config.yaml
n_kv_head: 1
positions: "rope"
extras: ["local attention windows", "gated attention", "a norm on each head", "hashed n-gram embeddings", "an embedding shortcut"]
init_std_qkv: 0.0388
optimizer: "muon_variant"
lr_head: 0.00388
schedule: "wsd"
decay_fraction: 1.0
seq_len: 256
dataset: "wikipedia_en"
Each number is 128 + 24 x the weight over its row's rms, rounded and kept within 0 to 255. Layers, rows and columns count from 0. Numbers have three digits each. The size before them is the row's rms in percent of the matrix's.

# layer 10 attention output (transposed), 192x192, rms 0.0481, rows 22-31,53-63,85-95,117-127,149-159,181-191, columns 48-95
105:127147102120134115186139125125145138169114127140159150129129117144124130124098083123118083129169111170138146111110134141122141160125201119116114
097:143134094090118153118122148156113105127098088155108102106164155142094141072126139151126150124132098104109113122108089137163142109154127173121107
106:141151116099135121112145164193126188113113128159148157149161184153151111129137115102157112144114102137129128135147090130115144155128126125090098
097:107154137112104097135134140133100166138134173118099099124134171118113124135161153123123130103113163108129125112152127136128139076115115113139085
099:147114124155138138137157109150138140124124124129147139144140118116171121098131135124155122116113126110151112080157166095130136156144149134150076
098:132117140138093141097145081114136106149120144126108081169122175107127117145139152167116171109141091097082112116145148147095153135139177160133113
109:114128131132112115107109123066158116169132134156113136103173136121108135151115084120157086089130145132129135115124124110160128088168131138142123
099:170101126102142151130141158147154165121131110108149140101132114159145087140159124134125178095131137104056142169132133131115120132158130147156160
102:146077086146162135139110140083114124134108112151140165114105136156156085131108085138125157135122129152132137098094073167158143140161111070126137
103:175130113142139123160099136143128100135139148172140172118117170153110094145127096162174138094122114126145139110088132131117136134129119142093127
086:131149119171096137149124124150137133143113121103127164123118136088090120159161113106131135119138121147096161087113148117092080131105142146117088
081:125108115101119137167098103177099097086124091127139144140111163158119144139154122100102075141182108141119116081099105101109100121124156103137113
069:111100141143116149119107124146124153188127125082163145152136148126130147133161123142144138088093205115149168149126109186131189130136137114083141
078:102128133120145118117109146119183162123172140109144097162141121115153152066105151156114127157111117108156128167106110178154108137130159163124191
078:170131126126137132120137102129115126096116140108114171139146105126141135100112118091120116149191104147081162122146121109129102123136118136085099
080:158174106167104087121094129140138164145079160102109119117121109127094157151121100103088130143141122128139168149099133145130147147128150128156117
078:150118166127130162096120066125118133088102117111165151147142059079176124113140116155094123135170148157128127142187140107119110100132124133091094
065:136157117139098124140106124155141117186143127125110105102141140108122123095152123107142161129206116117090132122162115083097107125137143128080094
081:088120121149124128125088149149099108097115124169122097129138132146115145181143118132139147140111139136146113119114140155147126155092132145173162
082:128126106162184145093127145142161105188087130125131127121148128130104096096152183129138140144161145111109131168118086091114120154139073118134138
075:149174175133170126182118156111142160127126128133115111093149129136106133134121127168120129100113140105149131125161105154111160103146129149100128
102:151147105125138121109114159167118128088102126105091138162106137158140147130143154134153145185105117144100097146112182174149136119097084139118165
101:134114167117145152147148112131126112140113141104145076131115092103117120110102098145111081128122138117150174114162128140144069153072190183099138
101:149094133127103116170139110153106117135126112158148116089088107132131119089128141131081076103123106142123094118123114120159113137099137120131107
095:164148104109125127179131109113150134136138141165166139111133098113118151126089070154117120140120132132138120113117124112113146092134142114127128
099:119136136124143120061144169155102143141110118068107135138121124147136145147146132094138145160142147096120167134124164144082134132112164148135136
092:132134146140120142110155155122131105109124129107127159136098185135090097096172146136112141150099108125120071145115099109119078113123142127121114
096:180137131116107118090140130093131096118119140073147136126152131114152116132138113094117119139096115116079126145121112104123105138139164114089169
107:120148119115135168143134088092123141119136108115165098109128085120098122097088104120086097094116138092124119138133096122130102121142138105157193
094:109133125164130115085109122109116161108102076155095181126125146103109106157135081152128123140123118160113124129152127186128168124155134101081104
100:125132132144114126133137121107131109108135110111073199110157117117130111162113197104151131158119110134131128123136172138104151092130148134113072
111:158113125130114115089135117156151124127150103117115161133146094131185093118102112113085123156117162120134134165129108120135136142099115119111120
121:144106127173101162111144159112118154161107143150127153096133136080114136123092122094170154119089144161121127112119122119155154154153160148104131
116:116119111159081115145099107145131094126158121127130121162096125152098106131152117144075119075130124142143101076099152087094125163098116132125108
113:126106121187119172169121120111148156132135088089175133128110133129134170168146176135180130154098186112170139137102145157067154173124144122127136
112:141136099163117105093116113099162146129131115110098147099128105147113115135129159121124167129104125130092116165107121151171126148162132148106119
120:125156158150109141128129097109134083120109126175110089143161103134139124112146118072136177182103108161103109104128116163131118116144146133087097
115:098146116164090078111093118091127141132113137142072119145163137112118113091202134150131112135157127130137175160072133171166095107137165149108105
116:127131157194199139136164164123087125122110133155078110083164122162136093104098155164140077094137150081157142149138129113147111125119117164134120
120:176133113089116138105089176175131136132122170167148134147084129125133118161144119112177153144144148118127101084123122127142126136152133166163139
116:128144119148134068099125134115109145092146152145150133157128123175131172180113096123153115167111168143136149109065138114133124119157108109128149
123:124141111152155106139140146116122140107094103093141102133100130136136152061196154163135120107131100104129111141105160082145123186135117117168156
112:117129156100105139139109164131129134100127146152101083097168145083085135112126103156141100072120127137159110130185141135158126117177153114104149
102:115170124121099127170142129119133095162138083134119124101113140154093088142133139128127078143089174142154127121169156119119150074134134159139174
100:155136124140108112117125111114092132114111131125134136102147119119131141076135130168092162113109120124143119139151141146135151173109109104124130
094:166190140114124102113126126120172150088161157143134149133140124181087137118127121104133103137147135130104151116116163140131108076104143123146141
101:154183166143157144117114112100102127166114175130145103105142138114107103136066069120153115138134137096131127097154136114159122149128170087148153
097:139123125139175090115158158119143162112128130141136169175137130147136075139131157150136138108127159099100071148115076114110122119124126115152121
104:129118121129151140123112128100095127168142146143127096127160141064110165142094144170152086106131152132145141146103135121146120126126084148110116
095:140111113133116120137161093122118135157130095135139097087146095158111169149136140144091120161142118143117127155123116107150125133099132162168086
109:156150132109147154121147100083139143107149137094111092100121098136104174158120135148105163129146105184082098117082120088122081121128078112097144
097:151147141135121105153110139110165120134123093128142121141126160114132119114092125101152177079134115141128128162121114104092153160176112137113173
101:181127123144118126162118148136097093128135083163154128129140138138142134163151042101117140158177154122136161161166104150131126141111089128153148
105:135114083143136124148150188116098101111108160156133161168068162136099113122132135117185111156176111131127118114107103116114145147086092093158077
099:116080161137122082146115165128134130124123150114108124128132123125161134144137114103125133103129189108145104122137110093172124124135105154101115
100:103143092146119141098144127119120129204111109149146133099161146115093147143103152136157090194166150134148133110114082144088119130107125092163096
095:068078120149156114156118165128116153114112113075141157141144131153179117140139109131099091133146156139171140105133154133147123125124096118139137
098:138095148096133105110105110102167132120121154085131108113135122154138103138139144094105143131127134124158135154133115121111112138123112163081110
097:140138135118112127156146165158162105124142137110114135093095144139125157129123129143152136131127086145151118134085118140132097128089126119147130
097:131139153115110143140103146103129110096126110137133109117136154137106124165150118094075148128127141155135172101115099124101157146141117131155155
102:167094169125161129150112105163094153120171117114119163160149122096132130135116123094164141094128131122111076150084147138134093138117114132145119
106:090075146167139107124160124121120176138125136142145181105079112144139135129118131130090110159133132103106160158138112095118166119106139145160075
099:110134096109163123138127136122109152121129155051201166116123125170113144126108082145096095138112158091152156144114169130122122170111119128110129
100:068103089168127156139132136120175149127126159083090102103147140135150128102124148144149090145113105119137139126104169091041100121157150150109101
100:158132179115136128117122092121105139130124119131112126112162127105114133142144133161112124146136082124175080129136135120127090115146170092144146
# layer 10 attention value, 32x192, rms 0.0386, rows 22-31, columns 48-95
095:127126106080080175121126180156120155116113101100122098100104135123138154120101099096134168103152101140127169119142098142097143117117089118089097
094:152125115123082149099114114132136105147097156124112108148131157108087135145138126123145129097150140088091116125130137119130116133149160130120136
097:114106180163157120093070121106109121141120127122124125099132181113131124112144121109173125132124126112120103116121142142147176126101123114149081
097:118157128110107137101162139129151140158139134134128185114137146138151106123130106141161091119147163111160146087168140119100135133139133159116080
094:125115124099118152123126125115117132143120154172157094129127123113162121154066156126140110114136131095095104173171130143138137113137086124110132
095:146143123147168118130127107130117117131130133129145075107143142128146145130127128119098116115155129123089190152129127108103148077155134151112125
096:120187111118137149165140108123129132111132132102179126142154124074129106103119098126137151116144135151156175136082117165145121159142125150104135
100:114103184125087136165167101143096138134120106185095137108138123103143125147141134154116125075095131150114101137141118085161139132134139124133105
100:118142166084165137117154124164125121164137114102132140113147110163115122107122094136084144135160112124134104146119106096158163135112109169107136
094:135087126139140122127130171137150099118154118116160154118124092172115106160140122141128177110098080123163155137123144139075155152114086134118133
# layer 10 MLP gate, 512x192, rms 0.0556, rows 0-68, columns 48-95
102:158150155068101112141176090144100126100117152117130154129175137129152085107156141129123075125126136172121159143132110102137101114170150141117139
097:122109099169132142143123078123122117078124146160140144162131114124104117123136144120149068180124114110141144101112148134125131150125106124093079
098:104129137153130090091130124145119147139133103139145103097109118158141112144121169118124154126129149143068098114173171100127127133126125145110132
097:170136104120088097160112112107134122140127082150123134115150137131148123128136104132100138122162117125150067148124114072144134113124146100130115
097:133146099097109121179106174135133146126082113189129116074111153136128100110143143144131163091133137126119116132142180186130124145165116117139131
097:134108126144146134102140119118126163103124147124146154151100166183141154145133142080144123136136148136084074115153116114139165123136114143126136
095:139139150131145119092143125121111125096146158140103098096154101160105148122111117097098110141144133135131145115106131094123153139126097118128115
100:129135157094158160135109112072068160124138141102124103181127109138152176107147102118137137126114154116132085146127105161171117109146165135135134
101:157090127129160146105081139126136116108140145143128125116095113106158108149133146149121094126135143130126111106124128129123101088081131135184151
098:160127123104131113111087127128122115073075134147124169115113124114115122173158159122123152107113130101153120161158169123103131103124113162125110
102:155112106074136163117122190129133116159145162148139135089157096107120150129131120108129153116152158075112147170110157147090150116130120080173154
099:134122114104160135108152161111136112141120137139108130143130184129161140111131095084138106135114146154153126150071099166114139154124075142116128
093:080141130104109100121133116114148133147127150120137159106093141151131113132095119121133083150133126127117105095156100090127133096108112115139139
102:134141130134154120113097148102140171110110148102147065157069157155096162138135116155147153105135134100125077123103121147148151126083135127105114
106:160125141162150156142152136111138164127124100139091119139096126188129140150153136127119104120153143145157116102168105110124125134129118119059144
102:188131131131089082133146117151129158146131136143104143114101137153128131130114146115129119166122174119183134111120119174155136106113114119164141
095:158137138128100154149093117118122157109070131154136094143119155072140181073153152116147113157119111133096141083150153182107156113098104147118090
104:111092114166095157135109125124128103175082142115112113151097132163128148106111140121129126115122134133168142174160105112104150097106130144137088
098:117124090111079117103139142146088134124120153067158099106128133123126123119128167113104131131126100092128132118165123144119125137117116115137123
095:090153100101125117100130117136083099185148128135094130122104161151115116168174156150106138104109109133126097131132099131139118133094173154191110
103:152105093138141145125129112143150176115147088128111158121154147123168122124138111077115126163150150111164103114083125138095136111139143146123147
097:097102117114090179138124109142113163144117149140147145135144119104135142139123119099184124124139110150128120165167143116113142134089104143124112
102:162143117159160121158111158176120148132127166141109100140107132157143101080129154139143140119157152135155130133129130162157149131113134093102122
102:180155122114164142166129091167134140114118085198129149098140132127122105125134096124138171115157144081119103155148119154093174102107112122134168
101:147107150140115140119098124110164176141142150139102127119146162144108159105117126094155123096141107134127127136125134106118112133090127135092154
097:112116119107175117107117130152110101124112146110102133097139128142132111122130118174154116097122107145131168148144130092140097173114139148155127
104:164126173139113089124112135110124123133086158117100103114120127162168121120146122115135155120122111133151101178151127166152126136113165094090158
106:147122136146109137123108113162142141111055093124141132125142100164104140151133128131072110147154093103139150178090130169104119126077145091142152
101:157120150157143131105103116127100148112089069145157144143118138159104126156143152117146117150122121123161152148136156155157107138134132139105115
106:133102129107145109156149126158094114133152121173152139166085134101130148117122174133086089114151121077133080133135109121118134123096137144073119
098:079163105089101134153129141147162130123145139110146130130127127155138133116089122142157167119138088146060134118133085138146106150133158144169146
096:139142105156180088143113119130093139155149145136103175072126116127116121140140079133136158121098101131165113129157092111117097100169141125138134
100:147167132159098098117135108154130105092133117139134127133147139116189159136114135106150117130076109094111125111136116154126096156095068128072104
103:126152105106119152150119133139126111120124143129142150096141120096089113093140141141121137116126152139153145095163113094068134116131111110168102
102:128062097125137131080099120143143137131112099122128157100116140118131108143109106109156093099098103121181117125120084160141120144143151113098142
097:088143113139145116105127107112123097136099138126163124138122133122154103123159152126123149142095108120138162068131172141131165156146091135152156
102:167132149088126134133118070115109098140165074163104141131155096095116149118099139101123151149144120089119117126133117128106090111130112085137133
098:122108132105093116110137115117132168173152136111142160067133159118123080115128094145111116170122133109119141152101163122094141145157116088124142
102:125116141132107131127100132178136170111108127109075116129114121151162148139114121115110105131160113173122142140149131136139133158128113107131138
099:144119128095175124128113124133129115158134126160117114111174128091123161146106145179137109143126083135110103145133122167142126153141156121150152
100:137118166125076148159148121128144078093107116123125120127172128176119155120099116122126112108134085166147151143088113129109078134116083078134134
099:156155145146143145127131141123102134121173140106130129163142163103152128101126154124137150181137112139148108111105146095133113113130104113135118
101:113090137077133121131141115150172114129136160130123129112154141134139104149144119128157161094131074114144166156118127130126120099150151112117146
103:101124122123109130138153157115159142113147156125109112109141152118150164138128157105089123113140129114116114131103142168166116152112091126125107
100:131153138108112112111138144129118142118132108147090163140151120168158136145111135117144166134125102159112134157150150120128128110183117089135120
099:130104143102167142141086162110178123119117144103152153105162094142127111125164177139092134120108100068136134111157165117148168108113166149133133
101:132131089149106181112105140114157106143145108158089125130117153145131133142134128161113108110078061128140115145152085150167124179140088110112152
101:121115104134094128127102166145124149147078102142143121122135150083153126174136138118111156145106147128144138135169127120096148116160132133119091
107:097133096129181117069120084087117130107133133137160110174104134118189179162149128142127142103122155138114112150133115127123157140139124125149123
097:135080120180111111116162106171110105131125138125126102103122159130145123153166142134131147146104151160084153163093158177155130182131145139126088
101:127122149120111125101190134120123108129114121094117136119136119107117131141141137117155116139099108097100094090159129134135172119179166119088161
102:148137141100133138172131170138134110155122163150111140118142149137128132131147149121106126136137125142116111123065177116145123166164175095156163
101:119128166145141147144095106140125110136099109128109104115134086142185123158094148109116113152160125149100127147124149095106091117167209115110149
104:118131136110116110111135107101109140119136130170075125156065109113158143075147162134140095097107102115130113102146083108100130142144114110156141
099:130181132143091128122081131154126098133103121181146137119121124155116126131141174110116080105132111120097127163141099118131142124126149130094144
097:173157103126143119126106156117116118122116102129166127121119121098118152139126127135132144154118167109136128119129130136129132117158150144136170
101:125109152106111148095105163166091129135159155134138109106095139136091134118144105153130094134115111152120122115090153131150133148109097145121132
105:139149092174176092130153135085121104127137118161140126117149100113104156114137151117154126165126128172106099109135116129126124140144139116170110
097:085075084138111161077120166135126117158108114107108152116118150117126118139114133135108117132096134149171168164149132129119115153110153122124123
097:113120104107167140120107114129136123158112172137149112142153140111125120120132125138127147155121140089115203161111132111122139129121132120121156
096:128189162098161141150113106137150105160074144145134151161156051105132146166126134127145121123118117083122146160154118145114119111131087158161125
096:109134122110082158155149126105155118144148108154137101116134113147177124150160133122125130146155120108129171149148117139121129104132149087134099
102:150125104112112132136093119125147117142128143175137102137126144141151133152133126128137095128124111154149113088111101171157107135128159135147139
111:129128142131143141104143139129129081141141143096134140129175153130144131114130111135096107126140126106142135128137122125139144187125133109126153
097:095115110116157120160145112129127098144089143164155126136125127140166123105127085128132103148141118180120126110124115155135146135155114139118115
102:151146109132127120139110116105154132106159099160146158153124098148154098090127135163080109151121106148118137121169117173143130114132141110108121
100:146145092136171188130143132155115114137092113136137131137112134113101111143099098118153133149136139201127140126117110138125121135132133150143176
097:102097116120132153153131080137122113140101185102135070127116102111076157147134147107097121143135101149126121102125133129110142122128141125112153
103:139117143086107144101125125131182125126126169142096115122097150175131183115112122148108085140110137117104121110068125097172122153148127123092129
# layer 10 MLP up, 512x192, rms 0.0556, rows 0-68, columns 48-95
099:169134111140134076124125121119129114182146093129112098143095144155135128120125119152145150147081124133135109121176133154153118094127134158134108
103:123147143151119139106160120109129133097112142102173157171117127102122117107141108135127149143132093105183139114142126127162133154138142125109144
096:177132118141147156158107157121098121153135091119120157140117101143119131105120116097103136077105139163143127092131146160134154122089125144124102
095:090090126124130156122117126107139117118157138121115139104114131130123091143139185082092156144134068126104146103175100091114114129178143101141109
100:117101131143117155126115149135123135138127106155123108123166194145111124110173086086112128139126141153161151171129088123113128138144110161124138
095:114130131141122090149153133133152109141146093119108146152119165125162120132152156127103137130082159126080157091068106078147123114131121141136175
104:141132149132154121134155119144144116141101100144104102176165111129126148106139105115122125147105142093088131125136075128138096138121091127088142
096:114114100119121122100116157125121114126089178082118093124126130109151104130101130143162168088165093192114115107150094132165159131146098088111117
103:135120145134117134147161126146142169125116152138169094132141158145103119121141169132109104153134136134106095137102135089141100128180136114129095
098:131142104108151105126086132153149150121089122135136179140127124121140129113160158097165145120126106111146126144139139167080107126122148084148137
101:146141116136110122139133080137132150192138109111097177129144141110153134158088137135142098098088137133110137138124123169120141205131174151138128
097:134113145117147133099162121142094137139122130129143084039137110154147145104122094133150123142150127110158150088121118125171090116091110112117126
092:138124171123139116178139102119159149119157115142162134107107189098118118137101139129148108149119119107116117116117095093101141099109154124095160
101:120091137085136160139128115140122146159103143149115132136153142125163155138118124145147137149164121134132118134114117123129128122150133158127148
102:045110097192117115146140082144175104095130146141166151135140110092090120159164140102155128149121137135125149099129143093148117089127189129159137
106:145163127156165126140156116126150130089110130107109131120142119090116084186141147129157122107132156166135127137127151173136170172130149143127149
097:133122110118107167155140122096148092144151110145112133126122107129150119130135121146145154167110156063140156122144177138090132134138136099132134
098:161152118108132110129106111178102134194162166129121106099139133132133129117144134121123124127151134122110127125126106135146147167120140131122113
100:141133169176101155089138108099122113175120142129100148155136103122143131113132102194162133140107116111119154106096152110103128111196117152115099
097:124122137119143161128115090213135118145160117120121127100161116151126065094078097169137136127122155144120146151091124158157137115102163101167121
100:115154133109173122123132145132136104109089120119167086128093081113128109154139124167097120151114137091202116146086128097140148157113137094148146
099:154095097112135123132144107129137096123141167088129135089086155116129166152096153145155065133106134103136122123106122118119095127115157151143098
102:137166077164079083155155130202148110119142121138134128134202160127142133089110119146118115169125175104126150116117123093103137115138138132117127
097:156048151141166135120141152102121121166146119157135131139137122116187142130093082131127111125135138152113120090137177166126128142146126108103122
101:131141142143099153158109148175107133118097144122126127144117097138121108134128128130094086137144110116155139097178110136140172144105169125106129
090:106128145171104132080181143127136101126115144124126123133138113130100071108110149186155151108142121123103170147113115159141139118140173142154126
105:123123147098098149148131088112102140123140119109142118128143108138138138141101120116126126176137113108130155124139130116146109148142139097120131
105:120115112128152111146142157130124104081166119105151119138104105138152112087124133128098129139110113137151118147111109165114102131134112123137092
099:170146114108116140135143088104106151096105125156136138105135126155118188122181119134113157147158124138153142130154122124141118111146143136122096
104:114082118174128134130073119149081156161145071101126152160144155122133136139123142124123113103104126113123098127158093131136125119104142184126150
096:144164080155125120166158125178116118121135124153133127173089159139119113108107091119154136134076153163177144155122096140160137141147092143090164
093:189126152135107148090110172130149162095137135139093111138139114127062084161135130160159116165159104131113138093128134110147159105159170128139127
095:127122122117147114135111134121144139142177137164116146097123125136121123116177131117169153100131120141144109130132116125135112199117188143077129
100:123116141128129143177144133117078142184112122152117121115131177118108145090135084110108083183079129107092164091125165146153118121115139121134133
103:111111148128065154177142117103158157143122129135172140151164181105138103080107135131134114095150150122158118144109093155156145133108132120121160
095:113125155072136130127145102090133137148079120114197142150138107168121130154089150175132143117105151122098165119130073126114141131174124156137151
111:134118088169099123143107154101106114152168151142151094130122089137116098098141156105152098155115147124140120074133129075132160147134141151088111
098:102117127144106090141152091145151073069140164085136082122115144158130106146122138139137151156115115123116144157105101081090168171094134156155115
099:100108161129074100104127141114150162137141116179125143111112123132179140154116141138092180133134097122133122141118116122089132126159162146151113
098:134156136152114140103137118118095133091163167181121182119126147121104127127131139101117173113151122129122081138161123134127124140093133123120108
098:128110131135127107108140127149182129126139164061128118177141158107117106098140077107161121070081137132146111155098143108098131098090110150136134
104:109104107161113149112181155177119124113105133143143085117159141108138109121142131150131140130136079128127101127132148115079122165123126125141105
098:130149105154167105130179178150121098118109130119158157137183134121107125131089157155088155110085112117126130184170188116143090150139145171142112
107:113109191109109133164132107141163112122136129139116063123152135120097129149109121126122148147139111150112149107147111126129116156147089108137114
099:135134124117128156129130154113184131102114083133135114110153124112141143172127149104118102130117066098086122106143103152136126086115114165170126
105:111129101148104078112125159148150157123138145168108118129148112155143116148167119133147107127071128159112150164147130141138131164091157133154104
105:122143133158113124145142123122156110143135155129107116137116113120126093137104115145110141111135138122144148075101162171093146123148149080093115
105:127117134127148128120110130125093133125114081123105113097107133071100141097166141152164107103119119110147149155136158080129124093202164164140120
098:117132119110108145122118186182108152134110111132119095151114121176167089132133137106166145151100143139153119139112130139127103126127101156159131
094:168151149127104132107121115114110113156148132113090155130090092126128125176068095143100172116193153108089160133112142105125124119087153117145123
103:131166125171121119158125154155117102163158094144122130146121156128128171126136134196127082136119124130126144095117111147112168122095105103156152
104:163136138132112121130123126150159118135122106140164148142150149128134080174175112139091106139132117098101140147090154096130139095111119143137178
105:141128110159129141147082099101162117097136132127141115186112083158158133110114139147140154067145124090131158161138114117153104121107102151134116
099:101130147118120125109144103147159120114140153129128170080158167137130131091128089128162103106115141120147117152113112171108135112121107133145123
097:139164178101155144115122124146159153087154173075130128123136076122089115147172149158131157158106121145163091117123172171179125127118099099135150
100:140140139124150132170140103152120096084125130169156118116112111150117119095160122168111126124144147142132112151106115110128144074119154102123109
103:117184124143122145116157139113127113104146152137068144145137148146088174129166077097143111127128113113096137147108092160119103121123120145150127
108:138108118101123178118118139119124097131089152112112085128142095117136101177123129169188131097159102124110105090125166136084096115168108136134131
096:151162122172131126135151128124121125122120115100139116094093130156061108124114125159137079141137110142095115138096082126144136121107156119108123
097:088128150111094121121168078104137128127105149168149102151123127121092127117071105121111139119141145150133121122174139117171117112150123125139127
099:122109103157113159115122140146112144084163152106111139088110094115127184124115061093117111160147108145108134140120129147152117090130165153125133
099:140131111133168112084115138138130095100118149081177123119112111115114124112097150169148134138163151119158108111103115110148123126107145107118119
107:107147140131176132099153131122144139142127131078096143117143126107155113126115122129104155144129135097076151153107133116117131116134113111128103
125:118134089117139087121147078116166142097119099202161114153105117136089166107138121135097132105158127149113125103163123089138143116135124061136125
098:096132109181142136138089103095086152101150126131102116139138137117144121099187140194177119119112144119127118168079134116141149118133136101124145
104:117150121137140126157101107148116127135093121137100161121119151161151113132144157114165137126152119097104133121128172133139118088120149097133136
098:096137134127105136156116148144056110134138160186098166122167144119093099137147119096129136113090091107090082081147135118155112137137078153157148
093:168122148098147156168126120134124092100132186124111115152141127095123147169152141128117164121135130161131093157111118082149136138116114117115151
108:109124137167190102156131145090116112122146096129110148124149095126113111121181111138143126115168125125085110148087138115112102128146113178142134
# layer 10 MLP down (transposed), 512x192, rms 0.0555, rows 0-68, columns 48-95
098:151125157155166149119134130142112141097158101099146111163103120134150098151151150145183135131055110112190094183125128143126132109149100178111162
099:155107099129133140169095102106168124122111125129149117137123132145107126103128125126119114116133129095100121100123125104104131097117119155104134
095:172127151081099135105158091112140174173121142130145125122121126147134138119135085126102128133117150137113118124124096158126109116115122118106152
099:145112106166132093136125127112100088132102153134120106105133135116168128135050146118113135078164143093109111160128130145169123102119137120139136
100:069116101147134160105155119123135113108121170112163107132136161142088159088096124117114130150114099067140139136117083081084130074119147144118108
097:117114111116134122125175119137132100117161080102096123142128125116181127145138150108108169191108138144135144132075133099110155126176115099123153
104:108106119162092109129097121088132179123083109147094087159148154133105098107162099068121051106101123093156135121158129161131105139118167108112140
100:103074163140114135121101124116102116143146145116114098119143157132134150106123137126149147080113165160132132145126125134141156136165179110150130
100:113134134125137106141127105152118130134130126143140129107127124142119131095114088116137105099110105124141154144137134079100115178114137119099139
101:114147163096118125132079135143158143128095101147101157124139191141089084103148174100115141111124122098141119118138127114103117074095098144085117
100:116148118105156110132104122126114149135138143161128113129161137085123155104105165185171114090129134137116105133124099127152102170129149131115154
098:111120121118117149119129122163117093149126126137129122108071122135116138144165065116116147109133112109126113144147125095126147122116102124154113
103:102108114102152094118134183130133122121126137115100117137164090156135132137154143119137147104129114143137141114099165154122103154135106117154072
101:159153135098100160108162122109117135124179139095132187170141133103124129104152123105149153133125133124109140157114138149137141145147125100119117
104:085096133173119109090101184080106131139111159137098118114162117135164121120133149187073079128132133149139116145148136119142120143159121162155099
103:123148121106178075154122143120143090074113088069179147127080120096130085129123124151114117133121108164163127115167146111153128156107116113114135
096:121066121155129115130153111105142146096118140132159123159134145092123149162130128113163140097154088134073083125100132111091147093131072124108143
094:166123152133141124121132123098131142115102166152116119119145161144103105133158089141138150142134127087127110119147107134140121100124164107113160
099:154115141120126119133174129115115162123114161109169153152167113120146099139086113141144159089157133126123134122124158152113132118139073100120098
096:085155158123166103104137107114146106150127137101119134117120109155098107134136192156177132135135078150153164100137127152143136117158138118090142
103:097160113139105113118116094133164135097150117142131122064142151128139146112165124122108126135108109131144104134131130152098127103148143147132084
101:135123106162092093092112150116111137171142148158106153089136127070108131090114122133152063144114133155109101136098141148145107134134105150126128
100:130109142144117142074116108136105155155143098181134116121097106135126143138119135079125144108187123138095118093102108144095134178160121095137117
095:142122135130084094093155133081131147145131127109152098137135114136117121104089195167122101149158135111152136124125150189126138158099119127128123
100:158087137167086153159141114164133139160120063091137172175119105113124137147120155110113138125102144078173155146123080097125179134148134104112082
100:158124165135142147136118078125111125124149104099150148165140169137157149124125167104112113132133126157161089133129136130145131132183127123154124
102:158076148141164163158143128101143097111149129142128139168161138138105127107106100122152112183125092142116151103137139109120162097149109100085139
102:116112102122172116125107157123155169141147097150097106102128104062119119134148146144125079174131124079130090113111102107119134150122147134140126
099:107116134138144112068137148137156115150102112148092166126099168107104164084109181133133149136148149150108118118116095076106125092159147133176199
108:097162119140118099151157188122144116172141149137147147121131131126093166081140185119117133107114139137143086117111117110143126105153108086157184
101:145096133120146142140123128143142104161133119088185112119139111093167163101107100140137145138103087123097105124107200113129113088121123156115140
092:105096121107123115101124095087134117112130115126148109104112121150115129116157126124120099154149160124121152119120132102138136132109131129137162
098:173163112103166168124139153134096125133121109158137090155132121122116112160134119164134133137121131108138080131124089120163119111131133134104120
101:130161136143126118133095070100132119113084159126135142110135086110141148146133136130157149115115180101146090136112141157107100098150202122152156
099:119117140144122165114132129194109104090096177109182154148101145140142112159178106133118115067148170136104158153111113120177134127140127144134129
102:112150098135121132119152108129107144125144081140153149120083144105135177129077100143156116152137113111124140154112126135158138093093177108129128
112:154156092144127130094082157111127144147106150146168148107089117168128108145110126107090112143144123128128134103105167116109102124154141126127113
090:129105176153133116144138153165084113127135110163134117124108114114150115123118121145143068133091101137174118120098096125117133113124158176129121
096:084089111114118095105168126147113151143114145112150090140121075115161134175133144089072143113154123151125154138123138178116098137100147122113101
101:130114105140155132118162169068149130083105134102100112109162142122148121104126104161135126134147140050145119102148146164131099124145151144143157
098:110099135150126134088144139114078125154169104108154122125124114138094081121084140113087124109142148115135103124129105119124123119108128134159161
104:145083092132082128076151142096153117133149161154142110147109157154154165150090161111124125081121118142146106174152152130112151158156162090137141
103:106134103125082130144096121128113130149167154111078114119094088176147155128110137133085150133162121117061129129117111095154139167116117119160159
104:106124139140147098119131137137148134107183127130115164128155127136131157076140082126166096160140129138164125131164217100133130129092149103107140
099:096112092113089129117129082138120123121093141118175144136122102122109172133105101173122109137178102126136123129161134116107143138098170123151132
099:124122104117103088115126106133088109132117189169103134120177109185124120131133108151097132151166153090158102128120130156120117118116140117184083
105:137132108121111136168123129124133104096126095103106134089154139157104076120112162125086134095119146125140141165134061096130166119093159100079132
107:172106122138093123135150121159097112131192167133090137152125158143106132120090108141159133140146144125124147073083114130135132167114129141128117
100:089176123133128166122136135104112123130176115113142142146111113145112120115117113078118118084131082105120151174101161135131137115075119162130114
098:070130160107110157115138135105156142135127132137173132154116152130127150146167170156150108103123140157127123140144148188100130127124102138130148
102:158147144139113105107192138138133100123100124114128158147160116173111079130177113132134124121143140099135131095140098119126161108114124159076101
101:166133103167165119096138085087122127117117082173091107124140121112101151154169131133107108142102137138121144147123112101143138143115142151106159
102:126127125098096159154151142129122154147111138099145114201099158145136114143144123093184140127144092082123133148177113135161102130126123103131067
102:164144125103117149159139114150172094153108151132121133125130127138117124125126110103103107121140125140142195122123156167119145112133089121159171
091:127129133104144109117173149144134158168128094114152120114113125102146067072119143151096113091166129103134145148104159129177172084121101120137144
101:113112155175071076162153115086137148161112127118123120134110109147144128132143144120094160105132106127118102166111129101199153124135137091098090
101:164146139148134162138146114095135091147147098147109172109149129117135176157124109128069160125145150148117099071114152123134125103100143144104149
107:127077146137095158125074091192078124116119146074127069106111150110127126134111116148113130129134099136165127126156143121096150140139092116122107
092:126134125100118140106158097079166148084136146101176109144160125127107154113121103097167091154147125125140127126146132138106083149141104137133132
097:119137174131143139093111102139153131138142125116096121064161117090136120112084141145147120143120171138164146146107052121140094123109121138091163
103:121134106150083139171137109133133161158161104148135137089120159103134118108130060133102137090110131127127159103103118099131123093123154097100160
098:127103117108127111085125106152124123139098144099122095144118124159096121153150120119144147132115147161107133148149086155113140127144143118111143
103:136166145160098134129134111143168103124174122132113144122136120114171156134132122116106125174114138162169137167119131124135102130154123096173113
118:094152119163142130142111121120143176159107174142149138163140140147120157154153165141141100177143160134116159102131113114085140138141156130161132
099:157092121128126174118139155146121108122096138130146127153132079114129134146123127161119166164135164126126165158153102114145110175102131135156163
104:144048116085124130127117140127094143145096148140113095106138146125153102140156152146147136144156135128120103148160153151077120107145114145107105
094:124142168139127144105097123107106099141140128124139130103149131108113077148110161129110157108136125145173125130151112094132123113165136137151115
099:136140098121134138143145156117079142143142146130180127105117127140140135118106107111135148127130125116135156084123127104082146137140191126163092
105:159173133111138103147096110136092128096075149138143126142155168146080061148185144100097137126147116174147163139174120121093139129135127104105146